config.toml
n_head = 4
activation = "gelu"
norm_eps = 1e-06
attn_scale = 0.125
init = "normal"
init_std_o = 0.00433
beta1 = 0.95
schedule = "wsd"
doc_mask = true
dataset = "wikipedia_en"
Each number is 500 + 50 x the weight over its row's rms, rounded and kept within 0 to 999. Layers, rows and columns count from 0. Numbers have three digits each. The size before them is the row's rms in percent of the matrix's.

# layer 6 MLP down, 256x1024, rms 0.139, rows 0-108, columns 0-127
102:530431552468592613507412550531464440468538489580514472490471420530394476469467593490528528562515518571653403473475474582468403487439389423429560475548526489476465533524454530489500432592510499472488532485567520473480427506474486523502480495493526481441576556508443570415571505443523527559433513544470493504583446519476501501565551489558529508461573446489504431472508539409533643531514
103:471472456572468522564569520583490451416476507400486539485520448509385468459472502473443518534437584512508476533518532606529541531519484437531457557451487466477515461506464554505514552472501582487512555575501602454515529565446502576471597542490405589458463495452556502551564588498545435452554489465488612371471506510441497520474504530555476492540550499520538568568514501457571600417555
096:406431496557471603502472530496474469554490480407560446477555567445498501474488637487520538561476493464544477520501577400499535554425467531597525462620507441440526534516570514528467556348495578542536530608568516501474588430507507457470487465470487555543500482454494546519517415450497463551467568392453480444535535522458461472517535518567518529542488493506517509565402464462532540478496
103:510467514515485568544549500379531501580503383526589480494533493464485486563470536479498595405527473540410505494551511510493548492429621456527551524494600431525568581529502481410506507438474432512486392541438529498475516521522541459468583481475556551510508510494550512493548565560529455552496549487483524491504534584516545551579523587431494355483517557542493616455476428570473449496446
098:552482543403468426586563529465499485548534464383478596485533514454460518475532417450492445429501531513445526522538520514502545552536445518499512549454538513477634443604592523522534515535537496451525560480452526512548533446433481402527438422432549509518492488567507494421418488531508514535444461522520556534408513475426539518528523537555438556426458478473513533507467481469513498443506
101:540487532515543422548522576538470405513503441507507516590540435585531491481450485558546532534510535541470515392479463486595553530489474531486427419483529453562518465408523429556448527547461426443466476381468531560516494485572424435551470533568481528498473566559499496478525483531522475511494461500542485528433556439524558510531542546517366406492548512452597416580560506434517494474434
101:513425436502616524528532432521493532629476514520567592517585521455432468491452478482454413444488479545543444534581559517501550545459452456516420543456526623470434501410478511556496554450484573517499512426571522491548542472451486571357537507386500582497558410398522418516413462484552503593524499475485459428490494461534448491488545458478513402527420533543484513575536525482470580464480
095:515563461563456491501544503539633468510448467436444505518552506542530527520402434560525484519520473449579442493492567502579423508530509448529544471478521441546440522525524508425648536548537466403481462498480539479433474476482486556387520431533414459513604552493440563495485465565489473480501430501406438474502467418547576460552476485488496584556495539441518559502500457437581483525509
097:535507466526537519403506471499473504526442470484489542425616487527421509425485508448500526499537545449461455519489509468504568479524523425579495618606484513579483566496432493462521531512440519529500505584575393519515471453434491522582473530516437518519558440520461585491380506553435544433558390445511488390463458421530495460566531541519494457485439548513465439566495514392502492453486
097:490490491427444515468423560556535563530496473481497517437583551459521586533585447608468448599524501488479559579517518496532459440535423481546509524543513466506459508531508481518518438518490587513462490449541535463443459491432486480386446470507469462493580572513474398491491509559484551477449507486520541466523545461417483475556493533543580591471475468481488535459520461455537450419462
099:551537441492539426474537543518414474519446508433543361462510372496543459524501532414480585379424489440450523515520542522493593619513541560519587531540417509536458572445489524479455516445503497463523382506550578429613543447485482465524527479445503467444547438431473469496439485576481540544440630504547408503575515608599443501406465547483557450616542511441484525450500510522592378476546
099:477464547425575515563493456393591561526470436339513474491544514510470461477482502462479477587518491540413474553489525546497507455510570432405487433487518515546462409465485561533599529434503495478468457475434581484483518537488494501505591534474505510574529463553398529403466481427466477536561545492537451486437507572519514565518579499540480468556555469418469469539459533504485506438595
101:490481554502482494434628502492499509475556471557570499464552504542462548559489604492465425496601443468467545500401406472547508464498493419533601561567548488481417449546572542449507634514481495495472484480544478399612432481529514536445504498524570493526457483456461512467461399542586531599446434418531421513591530433475484533584544424494494484459465489479499525486457486478409493546509
100:519545573472477516520433631527484516505445491580678488522498509523548383536535571442453439488504447511466464536467513565565477487538501530432503459506455481455558507456488477513463468510521529549521506599480486537508514522476517564565609453446526482478427491564506387506540473406526442621484511553507492496478470501469584444555544525469472582397597419457428369518469503499444512496493
100:502536587513485478501531452512492472468500474470452458529557527487423546447602402411553482473520531423519418530592603503402528459486521576502631423494484472495533494460537461454588486510556558579427568498444564457437410433536539454465429446541481532550548427533518447550573512506526534443407510564440487443559445492568359416504493603510572413566423538486555498484487381541573517517481
101:451514508462521554466455487386420583565567509522461519473527556436462473472553464362601609465506551483531556453537458461448556510505511527538483510490388507479474469475592452575500542576594429485509564569429647629541586596456351590360495444512451495557462465487434427570506485426408446469522467525562492491483514362454503419453467482481413551471451381473501470460542546509515484532422
100:546539557421502529458460531495526531463416463574576576509471402425513551508527526505567550416557507450522526589398492452548561464480463501557571533600448546511467546438583512631566500470406552468507448539625485485384466481462523577506417557549549487492468470569591365508489437553530533473519485568502460485575513508503500516512503487613485461501448497464570530604488515531376568500498
099:595485442538522489439415480413416386474479537489542516516551418576459500522594477355441542478429426409529477426517427557447459521517509504529426483576463470497519499478581514476536439449607437416539485475483524547501542528583498503527613498520505428480495459508497589506529456490398410436590506466523445535520518560609501521442541532525674573495539540468475566535511539531493545555471
101:517513502496497442503457507390430508650467487475515505515539469570462556444581536458457560511567463502454444424504435524463471425540506469509480516485505516483490519563458479522494459438502608496493545541573593454549514413479389429468572526486493546529523622555519499374546479570458440453480466379605542548493472513493531488516508486579496457458528529459446472533472592550479466467484
094:378503435539570492485442585546495472450477401569444503474513443439467554480524554522510586500484471529497503426466577511456556393537520535531433553471528482503509424538523550542549524575479399513570589446480558480485412573472446527518498536454404420442490476486452539475471456443413390458499562502492519497568493521479510512575504484517565531621461427628481600433478467430501502479516
099:472451543558454501505440462506480443444507504453413545519506450525458502411478442578573502585479492408508515524627582615513390459613473506422436444498421497476527594456559404481572542524514502509541495437557387533459544548548502504465449501476464466535487481436538434482449506483494500528583508549418521500439516446561474476533457521468454524528460532507496476558504550408463439586557
100:520446543478450552508442497449403449419502435520457488496558444529487486476496411475548517547485452542484605505501492486506478564485493529452610527415532511355479435583494513534442483489533527484555457547624540516504421520554499552486527461482593566592494407485455428380515565506530498480552504509616501487506529579495483512508488509509561546502505604492502552551454450465572442591470
100:478485493494495380527497513482472528448420501462475545642374476407547555466458486634457429461466523515416528504557607427545519549466541466502544494531503449453586435533461519427547530545489421492502511520403509569444458411562566487501441462423589497480481505581514467510469534523463482452448565490451528452465498487476441573538514443442481482456501431516509581515532520493569598546450
098:538548504415538525432499449490469561553510569609399456510516471406516505526525485519488457502512489601568489491472472446432619440531503574497546507585460502416506586581548529554531501466411543479518554482565539551472451467416572460548493519451582447524496551481496555441579557481467481493545472503462464581528472503550629631485592471496498520444516420538465542520465555548551466578479
097:485414545507477563446506534569547675515485476583510452587495576524443515495512497498408555471609473478481550520480358403524552540546471493678400498568467412500570500486518555553483455470494557530605506458515526505449505430418514548485649455376477465541502493426533421449561533465510510482484464553522515610518467511557481599501528503448550495557482391458533558464544493545479549519480
099:550451434570498599509490490444503561524599486430442460463515461512545506483466530463585497496475509529460546450574462544440465411549528567553560514502586498478450520459417487573527501427454502501518526441445490482466571486438534528485487549511523466550436542500486532488585500495533512465512490560431515428528513470456516497459462515425544500473580504553592539395436501514480475507529
100:479531453481479454447415476445418504503426471492523346507493598439470503446539519350432487537554564389432524461427536452462482449501539528349529529587456476499543485481506526463496519599455537424553544472542488530513528478450477427546511485491466523487565577490551505465510461411439385503494449489612495492625527436465502501562488504592427527399507522476545446542512534505634503523506
101:486415468465548616445511471526486442498571473505593492561479511485516419478556498454381430413513514547494583605486578548434543451566500531407604423501439509434449472356498590490455447525552607525543471571521524494484516504479455484523426369449528493472523498476524560544510476529444463468479499412494424477524588573480539552569472466510449513498503545480579487438433502555459572509487
100:434450469453521389545504455475462562484482453493559546561605562501542549490512463521514445564486492530516433533499502381518500533489526408509440427420521566458452503432516537606536459475494483623568439498590549376564532491429507558504440440497525448501537468455420532477503522448474468466556520477491545505411506519550520409470434497509514457484481533456438471488400524398487405495439
100:423510517515502477552528447506505460455498564453502444419467529504539520515533505563489493544534562549511538491444590535486483443568572534495498496443528471437518476506566529450504491521476445506495501429622491478404573491583585475493442598556473463487530466542623591528532516535497418577468449461508485515462610498522502535521486442605598602577506365461453511494479488513473504481575
098:427463489566450601520450544466552547489466474578354481522516502542519500500519434546523458449477478504505481515494411551459545485449563496478388484461558518562525519520528427474569513431434470527474448549581462448466450515509492501472490530549536503464492567446535474473464513466491499445551504489537494497416487408534447428549452456476447505489502517512477510526526517507470460518540
101:539544483502494478475496436598593482474450380461454504503475522501561438453446503537442515537524501507467466467412638428553486475539472551501519457531426465558455503400514560487407501560580551492452581558530489479438550487479535536372497514432528632512498479387528513493509403512490476497564469483545522530510532506586519454500542473517456478541587484523469503458526448462470497555464
102:529597515509521545533555503552382482457436554484479552461386507534546502482528491544494493436485559523429585505470579520441561476468579514538528542513486516479486445550588502466561562488581458538484547466520440499580502565509463501477463540468465549505495526582441533528523523550525600492495421467455489537457477491453473523483504487466462435527576520418495469465466547527436543502430
096:484603442499528578496476616516495457516408422525475449542584497567429545442377484462432558552426528436454551462537561412489466477536485502488449438430549423572486467507479560538496477454507471417491503520469450479535463417573538585543468415454494474458556520525532520556442560450426550491412458538463545514475518508523487539501505486462462533483559537550445494471548400481463449531485
100:494471450468499427521565523462559572476603448513552412464524461527534570431569399531577513519497524524532393434487451513425420461422525522541530521442496496510490482589552546572478519488513501523497598498566573422439495559489517518578491591439526538508487554513616482489420462532557461486493507395489574518548407481547517527527402469477482539526539450557489441467522362466507477501526
095:487412472472524469506599507415440496495540473522451480546581448552536589520523501593507471551550497503618399476523635500549521456490418574509502448488449433588506580402475364624466524406482434531437477483492495475514472490501519516455508357569547472533477497458483466465508410474527549438562481563493491498508454476496497511461571459445426484510388488535465555489519468469514533504538
103:558479502470530413537487501429571547488509537526517474418477533445481484437562447410461533538504581485505564508563420486480485424494450511540601482429450494544429564531551462598575538536556483470452510448470550523409637519515522496505505486481507458403507515512509531524529522532414545493409569499512549553563478572523508573502532460531558546551440479454516456519460492485431472483480
098:501569436551532535487547462506512384531427481514537509525511530480413579546588478499491446498507473509425540520525495487522497532549554485448494453502487481459458453611607477423455493442509482482494518456513505545516487426476482444563625514504549446553444487582526486492532478522514498520536525371475538569507492493527494459501487503532455455530586479538453489606463530476556450499559
108:464395611550553466552476508564398565433466534530404442542434488482544566550563536432557483429429475542443653498441450474479566507557427561524557474555599507417531442473457448556407464483527462353484524551460408519433535430584418512527541474491433468440458477544503498587412515536497453489480543496519475531458555532496473420533549554422607546441577474418512524470461473478507567507457
103:502551513560574477426459583462506547513487518459464489507537435578490442478545532552568520539535574549465499513502370518467574574483577580427440480495443514427419530417458482553424446529458530630431550556503478445507579500507496466562571566529401408495469358513496431559563456540584417460430424472465484503543543519484567520468492511545471516520449491522503494408529512450492535390509
098:461504518497489592423518503448506577462472484574455506476463563505449582463576419545585540605505438558532569589529450503499439478438476536389371620515544570516523507456542524453513545488498517560457544538492449503449457577523446448484449478554594407490548478460430503492586560521507554486494528479475516491509485529526520405515501536502542545422422534516418525531484532456391534438479
099:526444464478597532422443421466493454488484509468471582478433515540493585472482411367434482454507469478515542544459477495489466544510613490555437462549549472498477386387553541464497571462469545605531534575468546426457477539503504453522483419399552517514516530569513539510517490477510427447458518551454469559516565427399448519513442497542551530436510568460478442424554506540549529423518
103:523429473566492523594464433514399537549460532444475523528480600467568521505505558597540469527479425501502592545497481449427430478631532514559412558555577602482486429550584596471488484476521533477428515571457559475509529460480483505458526488606560516472498409420544521452500502521592478543524461513439526472505436538523512517468494541463487527524505405534463526479442541480465493453640
102:450537490594522469518559476551531547510480540506543475535509481546578516523530388411520473528500522523531432436504488504517474474536422567518466516459560526511531528440524567596487499606566434571550482496532510512525499463514416552477467457490434544486555541515450510482427467480436489453521557572490462594531552527496569446476496510479529467500518528543469486517464464505484464466450
096:557444474430481573407586611500508486544507535427602479524560452509517629516465547515501396491432503506446513551491498437502487499475446502501513494473559471491603549413469477507562500442562536596555380536403563589406505417425507483656467457441604500432527408498521455565486537456513573563495455529532496447577503558532526503419520514503474536498573503426404497477574541441438543535513
099:495498477506518471485575559610510480488493547517501484448514481471423485420552447538510554446495460539463473510498533431490568492483426432539507448466474552424500493593529481541381529559441388487564542493537480606558459518506521465475554458553555425536488486447443470426473509503406515544579433511445575419506598562459423546441544398451531464514560491501516503519557470471530535525496
103:488435356528511525574492565504474462460480489485522574516482573542461558497572527482507575494425574453587452388480439482531472660547498487420452498470476527628551613432551443568516475542512453400559534441533543587493459614535577565433457516468390493465568443531489450487502504473540596505458527510591558510381471553532471440423402388555514565515514534440427492599470601499477485500460
101:555524428538479562490495467536508548509600479434569475442567519461509516425597548470439467502532577552549474550549443435489525528511461567550535508462450443543490526577529601550600550512478380479501521568496479466462488545571561457569488517480425522523593479531507387492496552406462511499455467493483530538511532536593508482515472507592491481520364389467481521481511525551452503501434
099:523502501447534504483596513417460401469481478469486480400556499519480432419485521554517429486452425525525485529536461441497479476500536535474552619504508467470496484442572515522577509578540447524506504532555560590607586569482545464480391546430479437437421462527469451519534541531420505529507463477453549482467416607501527526470468522428480435567522541512509476423540464508535456442559
100:496614510491501599491520541497505584491475452497466495575557512486461505500463442521496495498534651547393545485549441560460538603525550457437488547537490467491554515533518519549504508475518552396476548513476536361449468532437518574600507553525535540507420520487499523571468489437478593612538516471509510525420539512507544478493533448531455547593555535424425526557580525538395559491524
102:432554615526512491508522560502452616480568481526470455447462465540477447419512535468515543503513484461474632486535470418502467576418429510432440464524502486444479551564488488436449509572497539457522473421467488599479541518445511492426518487500506529481461521411502487461503393496539486598483583500520494570461496508578528549430501524465517368547541414472449462549513382459498427509450
100:492437482620487469572500532544469448481450477498494480612484423535472579504579478537530482595498575508513471450530499472473436518473506560558542498469560445497569524502460546562554518477420548484419503404483463450478535551446489461501559561505529530516535478538432572541514526468522437525503555494482499470486458493604502578557503549490471479514546514522511500482447489450480580575505
100:465511460568484496465516520484529406481537520446504567543485464467566510461476454434426543601429416517451445527532440597471506578474465436488565469481533543409481541503469582587441504469510517541495519413536600610492574458556587499492487478585425512502440514448539470497452462512443497552511626446464463488560491486524567558466501422455443423509429513569443523419457497449449494441558
101:455576460476481549522547560601476610582568454604561501508506521442455461556468449457428573547529475522472463527567540447515554483394485585533473502545471492526487476530557513502516473463455566487504509529552461497495515542506507561445484498527581442478513544455510565588571587519525473408399459548553442519581535540429493469447519466522641488492491549492540509558482501499598473493424
099:423483443564512531465479463514592424566497459536430517463403489483560384492425615390435457446499633493428531543452634498535489561498480538474518489513495422529521547486472437506486433495591558578541536546551598451528460537546491592533593496476562442509477493509534421426522500376515480546532457525529519496439400515481468491614487525482511571419525537564548506546524462448567480463471
101:529462477504485549428499524530543483537562506489444541514414488480599369384503455549515528472519405449522410516585512509542421531333550492491478400469490444602586550447512593604512385437527568516426603540529468513448476440493599546432518516508492413490511488470509475524486441440485516521399536548566468465514520478566402577516469469499451518568430484471468472460473520557466511478462
095:521443495502488500519408493495495470427463416539498391473500486513510430440515491463504533465463533498499512466448548499458477487551522543467522485501421542440451479498534432421535486460578438459430546489444524482533423478555544509448518488521567529420479534481414483536550447512529494573418486504499546527550483503490463492556548563445524568550477460543482552443473454497526503516516
107:506519522558452512480382529415483474542490463475341559445503483456530479460550508491498536567563471528582462482498558501456514435432552602487529490560338389554491460519479595509493533544485468573447583727484576455515447570439459518472509424470525543504385564520528536476555485514475475516508557483448529467458505543493407596511497485545492493553419544460480469512412534557464444496512
100:543470494477493514531630587517490464527520526517530578557458517493504499548518621585469590467485572481647488555473503449513526486487475510521474461490538424530493474378599489402486488505506564495551543526545599501527541509434451522394346551493465485494505485474518601498436452496494388518595446573468573521480528480391492528536574574441584537527416475498499480556556548524500550477486
103:414500599597556575507518500509513557489463473512545568505492500524391501463505478569499537431527481476575490593545477404494594511519487598687512416471507438581470505437514569505464539579460537526480552414552530552589485492484438510493538526569565530499556585444488492513480505524407528499524540553539556398496427480557470564423502473499566489481554502496497489504531493502501492493444
098:479562473478527395454524469537373480440521491536513628495499472482427586568528564558371501435536481426426480456515458499474540541531489518508446516599452526544440450466520539443544480410475527525492590484563500397460502476498458580425436496474500590522526479480392476560471550563426475503424491466525472544491473514511414454378501485442477522502490518491513555472423550591583427556463
101:568553472472494540564589523585382551485508506496531567497495567609531538498510519492488454491508449559489583556498440494476478498489497463462437591551516489552507471512505492484517508491514438629496496557495484543611476485470493529499471414425449517478551585431462507472526521510518495472498370484476589441524593499493455542523598504548524548487396468374495510443560529588481554375488
101:390494561487475517530433534500535455511457494580483502465575568497499507641465608561415481596447521530466485552477469384512528570502559483438478515434503524536532528481593490437475513511541516497532454534529565527477476560446616481477521448504515458540480590469543558430454599452487504395539515568428422445486521506436476523403500496450587530579513445474439510473439512470546403481440
103:503566479489566635522373516533518637445570512515482461534576520572565474467421572517554545427431519488518492515529612505520547484446515499477527515469471476450464565485453411509304563535513500448495482496494523480531469513508417538435549482606471511394517473546435543558509546550474538448559500611516529556436502486496496427523518480483439461624398447521578476482580514461444552446491
100:511515481469563418535533499526531516489511513513519507503481454463521611466516519578460486505503557483475560524509529398418507537537452420491605521499501434468457539582539442581500488468515466569542471514500520504505539525563532467540434518429447486439626485566562526482542481495539476552503489449570468507453419555571503488483517500477607556465491476433573521467499499568536550585490
103:484561657501472556526424576323532528507565488556504491503479453527534488589550558582485506520492514572464507531427577484427419491560435513451530482521474454410569597562598514497353510509467485429524451601437468464415502488642536489502460541509491548482540529534551505544508483525472449494504487555582470547509516501520440503446549543543595505430614558416545556586536441532538473412499
102:508510582481463530544518463461523435515513398547518444426578482571377542458548579477489462611455413487656504545544437543554427496440528483509511531551483520550488466568538457390530496433493424544450495550428498508471582564506472520476523521501527568497415485581475570532415522476405565421514597412394505445480577481464480501424517515575493460524555440436548427451504459439631514499486
097:507481513396503565569500427591546498543537528532478438480501507419544550473432497467506534465527409520541522478421407512435430495504467533519456521468580575532483523419484492513608497525448493394598622497487473497495526517438506449472494512589503487508368501463509467500498492510538517521515519500469477508517600490453524580546486489486527436445473484410589492437555524574538516460486
101:469444478470497518505551504480451496494474481532520436443537580537515509595554460460507447581453522490507473470468403541538466553518568475485457463482432470538506438558396556517506496458515589466483531528592445557435505537503581518503442532528563529516465550571599533531406483464566483557486446457528476523597490507451466403484520517653487440584550490570513482473488445450408528498533
102:493388502542484512611532481515555386498426547465449455374433492416466436480523526495472459414513478529455505554535503480461426539508482464587565471538466489479486406560535574408452530476454496458507490402455500531501506555422503375512499500442498511455455471481395472521562537515478446529441552596516547452553501448567544457502540510449486572487526523615560498540565449490584528427588
096:508469432573453493497636452556548547481511501545447431427500451477512444591494502557516485506464598558523569405574388382520507529510432450550618501558531437508575519528477507538416533548490496530524551556511477472423564463486539551499540443538507466588471571486572555478457491526502404483470482499512437490549425603406499509515496529553495474562553489519525555419506518520524451543499
099:413517474549474537502442504522517446581552477590403526529456470479540483564505467346575422548519508497550461446472557489411498531457467581531445454461532456480489498617505473488506587410524559504482517377380439592512476530549540452476486527505583488520513520477471545433497521550539560502493525535598425484539519463431543542515475513491425454493514492508443530504543462597585455475522
104:533458568459561476481546503533466520513619438541452521443485479452436575479567578567433463504557497501513476493498547490407465530468466562485430527565522484447540504489531400464489577433498451448490543556567583462580545511520401507541396504504499651474547417547540478533513476451433477473450538580520464514490459429528492432459498613529491452541513528508596469470439510501578575476461
105:508455499546512581467516451511524501532506341497553508441482542501448532504490457516564474552469545464503488536553512544489495547467542554486535529514523440480472369483352583525454521545514558523422546500474372489505526507522544483447512491481444553486490486403515412512481484516444457551429471493558480548505447619488531465532499422507513503559437594517415616509415551532623491537509
097:567558570403476428488425502501520515463482475636495430519588444408470538465515533540523510469529498511544436506504425453466498551465543513495428511393443562433478529514469498587501535480470596539532549536565453458425538524488574531507488486417467605466511559549504483497475446525445562562511638419507450381435427422464457481516480481540481475646496576534392475396562454618444450523513
101:464503479476404485444579396504438444445433505437554507494400486552467496572492489537583597358564438484487574467434505560490530514536506551499465540580501510498538550541477526397495501453481525564443536502459470363497465478556468478497464456463509524475537541469510471533523435532500607439427513549517452486600377459482442541523479511543554461432473455425570389413452528459432371382479
097:425512590552524508454523459474419479469475538434608493486523536499478450502488439475474562491592451500465512470443486424492557485458516423508579487567537633438477576407481507501479503561542492522537410454395479427509551466555464461502509607543486495513498512524523401491501521492554562484510490536491488505490499450409542506513499462463465464428565509512422490517493498478512588502424
099:528522514365544560564437532503596432578449468559534600521505435596521534474586576457425539502453478494486478610542466522602535511437439544470454497478488466448606489414442374405522524460539511445423410511483472501480503454538533560485590520522531524462553541480420535532484460498508500471472572529460454510500482427569482581518549538470446390584456479506537573535472516470454522502419
102:476540533597543468517479479475456433562619502560555576440596479507585527526493587522456500499402492521514485453404533442477568514467409520561520546527544515421443395482511542482491479520559491461514543518433488574502366497551568437553463533497481472539513520436410577477536557549488541556393433514394522562515391539460469503523538460499545534506442485552559477529539443556540495519505
103:457495539494420494457504535574584544494534510559464596575482438476441515576403497447535474463535501501594465428466484566461523555437475409501482476486512428493487480499486539575538442540445512359545478416556493543422495489457427502412505494494526556456538506438505550439493539541533505531498512587544538533488648519448557471502474541486437447507544546453480463490502495458509523466468
102:546471488544552527533611419527487457477482445506527430588582480398496552505408515406508430515436476546515541550590563437581541546508528490595556536490525612491544483452447540470528386496499471444522462545404397486530588487556472505385513587564369564520475492446604466518482515513498482458486543553517526470479548486528460546543525581492600472386561523589553439493491465486492477574546
106:482550560527514503579442493452562556515494529419551465549554515548403508503481484485469502434505558463539415457472604549589358519421469529474417560535524421460490499494572511450559481509439471573479521504515429501549535510555567491402458501579576437497470557507546554538458483624522551479516517477532560458461409499413612476510466494554486518459548490479505488486430514520674583519402
096:451515631478555545487410422436447523555512428542585510547546523568526449508449445542527525595479425461497559570501551527498460455505485461466551456551558478524552589502538575588493554505544547510455439561436431455485521534525474507380580521527450479534483482523509556488436500451454493538501539501550471477563510519496468457501552543589485492454548501461472456458453492472571495598539
099:523558606519574502520527435515528410539460502550434576566502462439535461598473458427559574438495350631418446582515469558451559465503535454460508471501644473468531479562497538459487480454475440512496506567590464519512394507516512444502452522597518471465545471522649474464568560421523460545533467534582527548516462493440516486425525402498459489494426446516499459536446555444487555526539
100:454544526529540477442545480553542465466492502467540524474494382566513490485438503485540503426559516471546568473476596504513473582579466552511515461518454564574544535482513509525531470463544431448492502470450487486508410460446402497444520518549469565589526408428532499494474509488456505480525547484551554475453592491491561493495506499442499539520425555448521529519525536553504481577519
097:489495462426448465491550519476552485526468450510460525525478534524498529472522424529524522485546522466487488449409535468528566502520482434493590591485434422525556596503537574515595535484512491541536464602455452532502525470573521554556538493523516479513516522517502542535573523565533592559546489484558508566494526480535435449532492482552525544480554571457482527502460527540504380552435
100:522557382487506521501576530518506610418414533487481456477619483446502493552474419473561400558512489474583431511567572523513492568544544545489506601484442452480439518438480499488485509411545471547389473426471524403492460588513597510497480491533434597575455520428544494455496532504521473483506465533422443553615462497501524504446457550530442505520550394607533486507501463613439496455466
098:544489495494499460461505445517495562539421430545489510535537616473609531491559561565488483602481482490478540445509377471499354518407548472414487492493387494448544527520564447515467507427512507507405487480487534556526519459455461582534449414525471540500538529527540598516421500496508423499470486484448522471529500448507533475476519515556580470455473469440515456447468563518482460405570
103:456449460574517562463449414531537558464491427513455496522475455498460418532503512445476501479499480560489570548433475503562472496509398529559476626517535517483468514513488506522461488534526500534477447492381545501480533455548454462552459494589444467511460426481585477479494495483498455552474495464467476498529454531515468437517537459514565488527461453477498442447494518433483439484398
101:489564445478556536521478419523445576615544623547436459378478484484516474530566521482486421481510493474486585534471515530496536478546457495526433402469448496514558540488483422420488541532543513576502491561511398455496483554466462517508550547572517500559522549555552504445497477480432480497453502508512387414421474489566487502519516479513440476454476522477498459542514442387484460499557
100:457534494482589505599535494528520568473506490471668516489496486597442533553496559505559459465609483485509469524504591513439560462479527483496476507472529654513508448484531597539544527478466444465476546618439530468454444522591465468535497513488565481449537460417419457564467540404501587436403502499529498488545469495483560515570584483618503471429425517541494574485567478546414519563541
098:562556549485460397570477461535604536476415475544449393524502551459492493536524437560477549474489512492506477498504547527492465534562524477494492526493416410512622517421536449486483556436497519462409452461469482554424427438566564441425505498461432592529383558588553494574519511452526620439532453425374583521516539461481499484367490607567596512563532502444518481511591526453503496512437
115:454570549473499494501487443389507457500544437502463462441564455524517448351490429482544476452394508495514453504528481578505488452448501546444462505417480508469539543548426487539574525433624489474478523473515456528606509511480493435551599392471400403519491506467524461558491546556459548580534534487423564434466530533529457508506514507408526556524451438530465443506467503482511541522532
102:511483501546463444446545541422496476453555509456478425483569458491546403530413499526445567535550541481550496404487543453521526448478485405573462474546543443549541548583555606507415506486464582506521489479502559518539453571577475514500513401526504498561499463409548465401560538444456504554533495571535363566496521588456529461482479503496491486612573560556494525507415551461445458495560
100:470445528473518550494477488521350595501553565580529507467504413423475569523535421540440548500464424517551445474474464505616536558453479519472462481425459479529478541568550532533599436472476412460608495456490497507477459567486510477606574541484347362462555395479486490481525464590544660520376542486484540498419515610550598641468561455637462496537607509528463504493450547453551437605522
102:432555475520428475518605546510448531493434494499535495546464560441535582560459445496503514465575520569492491463543546549460457497459524457523570445531431484545510473534469512576438536494493533461494440463507417487522476394526542590505506508497537475460491527507540486550469519420548532471429561515513527555464522528520443536480447498551523476549507510457512492503552467518478456464506
096:411557545496494513564481544508580539396544496393623478473435528525594429493448545448539507434556496516491508508470525478495552528532543500473487509572492463408541522648397505506510491538439496514486528509502519523441525429541561499528526591605435543506556433457534487588527566546444491453541532442531557429603465424529422455516521432464494493482472471513509540609407486505497538412509
099:485529529492509566486445497542436505480467476543588560514451580485499517555528473513445522395497564588435552571547549483540535468571514590483530520454491443610466500519489506600480486445519490393521592512476492563497503541454445532407667458563488536527497450505562488489489473521610575458521540537416504494552457431564425459533510513409548551565463502476432469504494577508489506510509
104:550509517431441469483539540420487568508552495511440527439553494495567461482417459498466535551553408509529546537447564510566519566449428443518474578397481516535543615338415493537570500578452460476517498422501510538516561478481472452545497486490373443533498514545427444466491477543471457498406567573510558411435500449531578453451522484469455499442514482500474522560543477462493442520491
097:534494458461484522360468622614601496520488465539535461565423583512444407560572468465570502490506462410443563528485481416524506503537562495618516504521474482495481481479433485506482625546594427435494451476472517557521501525566471492535557485560545479485527509478480498546576458440534542431459497504531537437470556485587433482447474546585531582542548505399454480550488511567501503414476
102:542402483467492518482590522572512537576468417570404538502515441466465505439551463467474557588434475619497445487417436487607465557472460420472438467561469497591499456436564441510503488558434521511585500428489478527505461531471488513561378532544483556566509441434554553429479545506572502500507516498491518555450533574472504487472554532520504568492533479592526483562551477518573537508532
100:491552508493492512437533502577559476436517539437496538530525534487371569459491469425429544481470529494618643454491429476513485518538552468549494503496526426518584501451565453514426554564553457509477532428478400490620510557529492436480459488522545523539511464524474594453582459536492487452515527523597545518560463532475479438411584509480455542477478541509515449531517542572509440525478
103:549550449534446506512524570502522567646533461546464548561550503490522458543531492445530564567524502535473450486505439465561517480474523493500497434461496506541369468487444488520550419559467581452470514516444501464447472523495528476453524559486483420531501478368540471542566393489493502450537493480503465590522513491432574518491509457506562552428503497561462559575454491417442558520515
099:506468549509542602459473415540486517414531515482499464523433546565637549519524470476543453511538521575523503543470428479503426459437512483540429537536459499472541497475509386494504460571452523496514489540594520525499408457462477477504438562604544465581490422560483468496547509406485565482498447559566579463421457503497502538476444561548470533480471444514503445578460561543549438524516
100:506527593529544440515552474551583387522509531445474465481498532525467501511506519541518538484521434518500549522440501510476498481520519503519453519549496519471514498454449521539580470510447467488488497531541431517549507535478549469559453434516540411562447492549468456533478468566420484620484459597375502533435485454539590498612459476473497527445462535590512544509497478541583526602469
096:471525521462510468514483429545580440461418503505542540455535535479508508580549546466485460501503540526530510466478557422468408557525502398519502515531545420517549510587563568556455456542529532571510467383462442435487503501462510489573442549477584544523475486499428582453580435580465544527482410581567515504517517573420610550477483466591492560442507570444478497513520553523420567630451
096:470428478488454556511489466481574473497524531511602544461491549476614412483540549525606482474528461478535541500561545479540558514493523546456554482552550517540449518472498468447429496644527560533500500507536537414476563540502488573517506510530473437491564495493584464439528513518535597486513546498515487367560545461529594412514538437445486462422458493516537447572546508508420514523476
099:552416535431460464481474510480521606563447518498570360491476501471473504515530468511502474548598607446488453541520535520500434444495468504534455489527499577506473448528477491525432497412465459436461529530501485555512484511451460569518460542517456434561531464440525503505521487539496529503508452425479520479437446482476471532513559451531426475634520497568493420593573566508469576486405
099:445557482422501553484478522512533436449474597433462521449470455513426506545574424514494507623514498450458475460467492448552469424466540569422467463450521585543489539478539548401509449487494471553509491468428492418516489395444522477496434568465471444536518560533595587506522433490559483511557553591482419529466580596500482511465453472509544513441470529516561510556478442508454562494451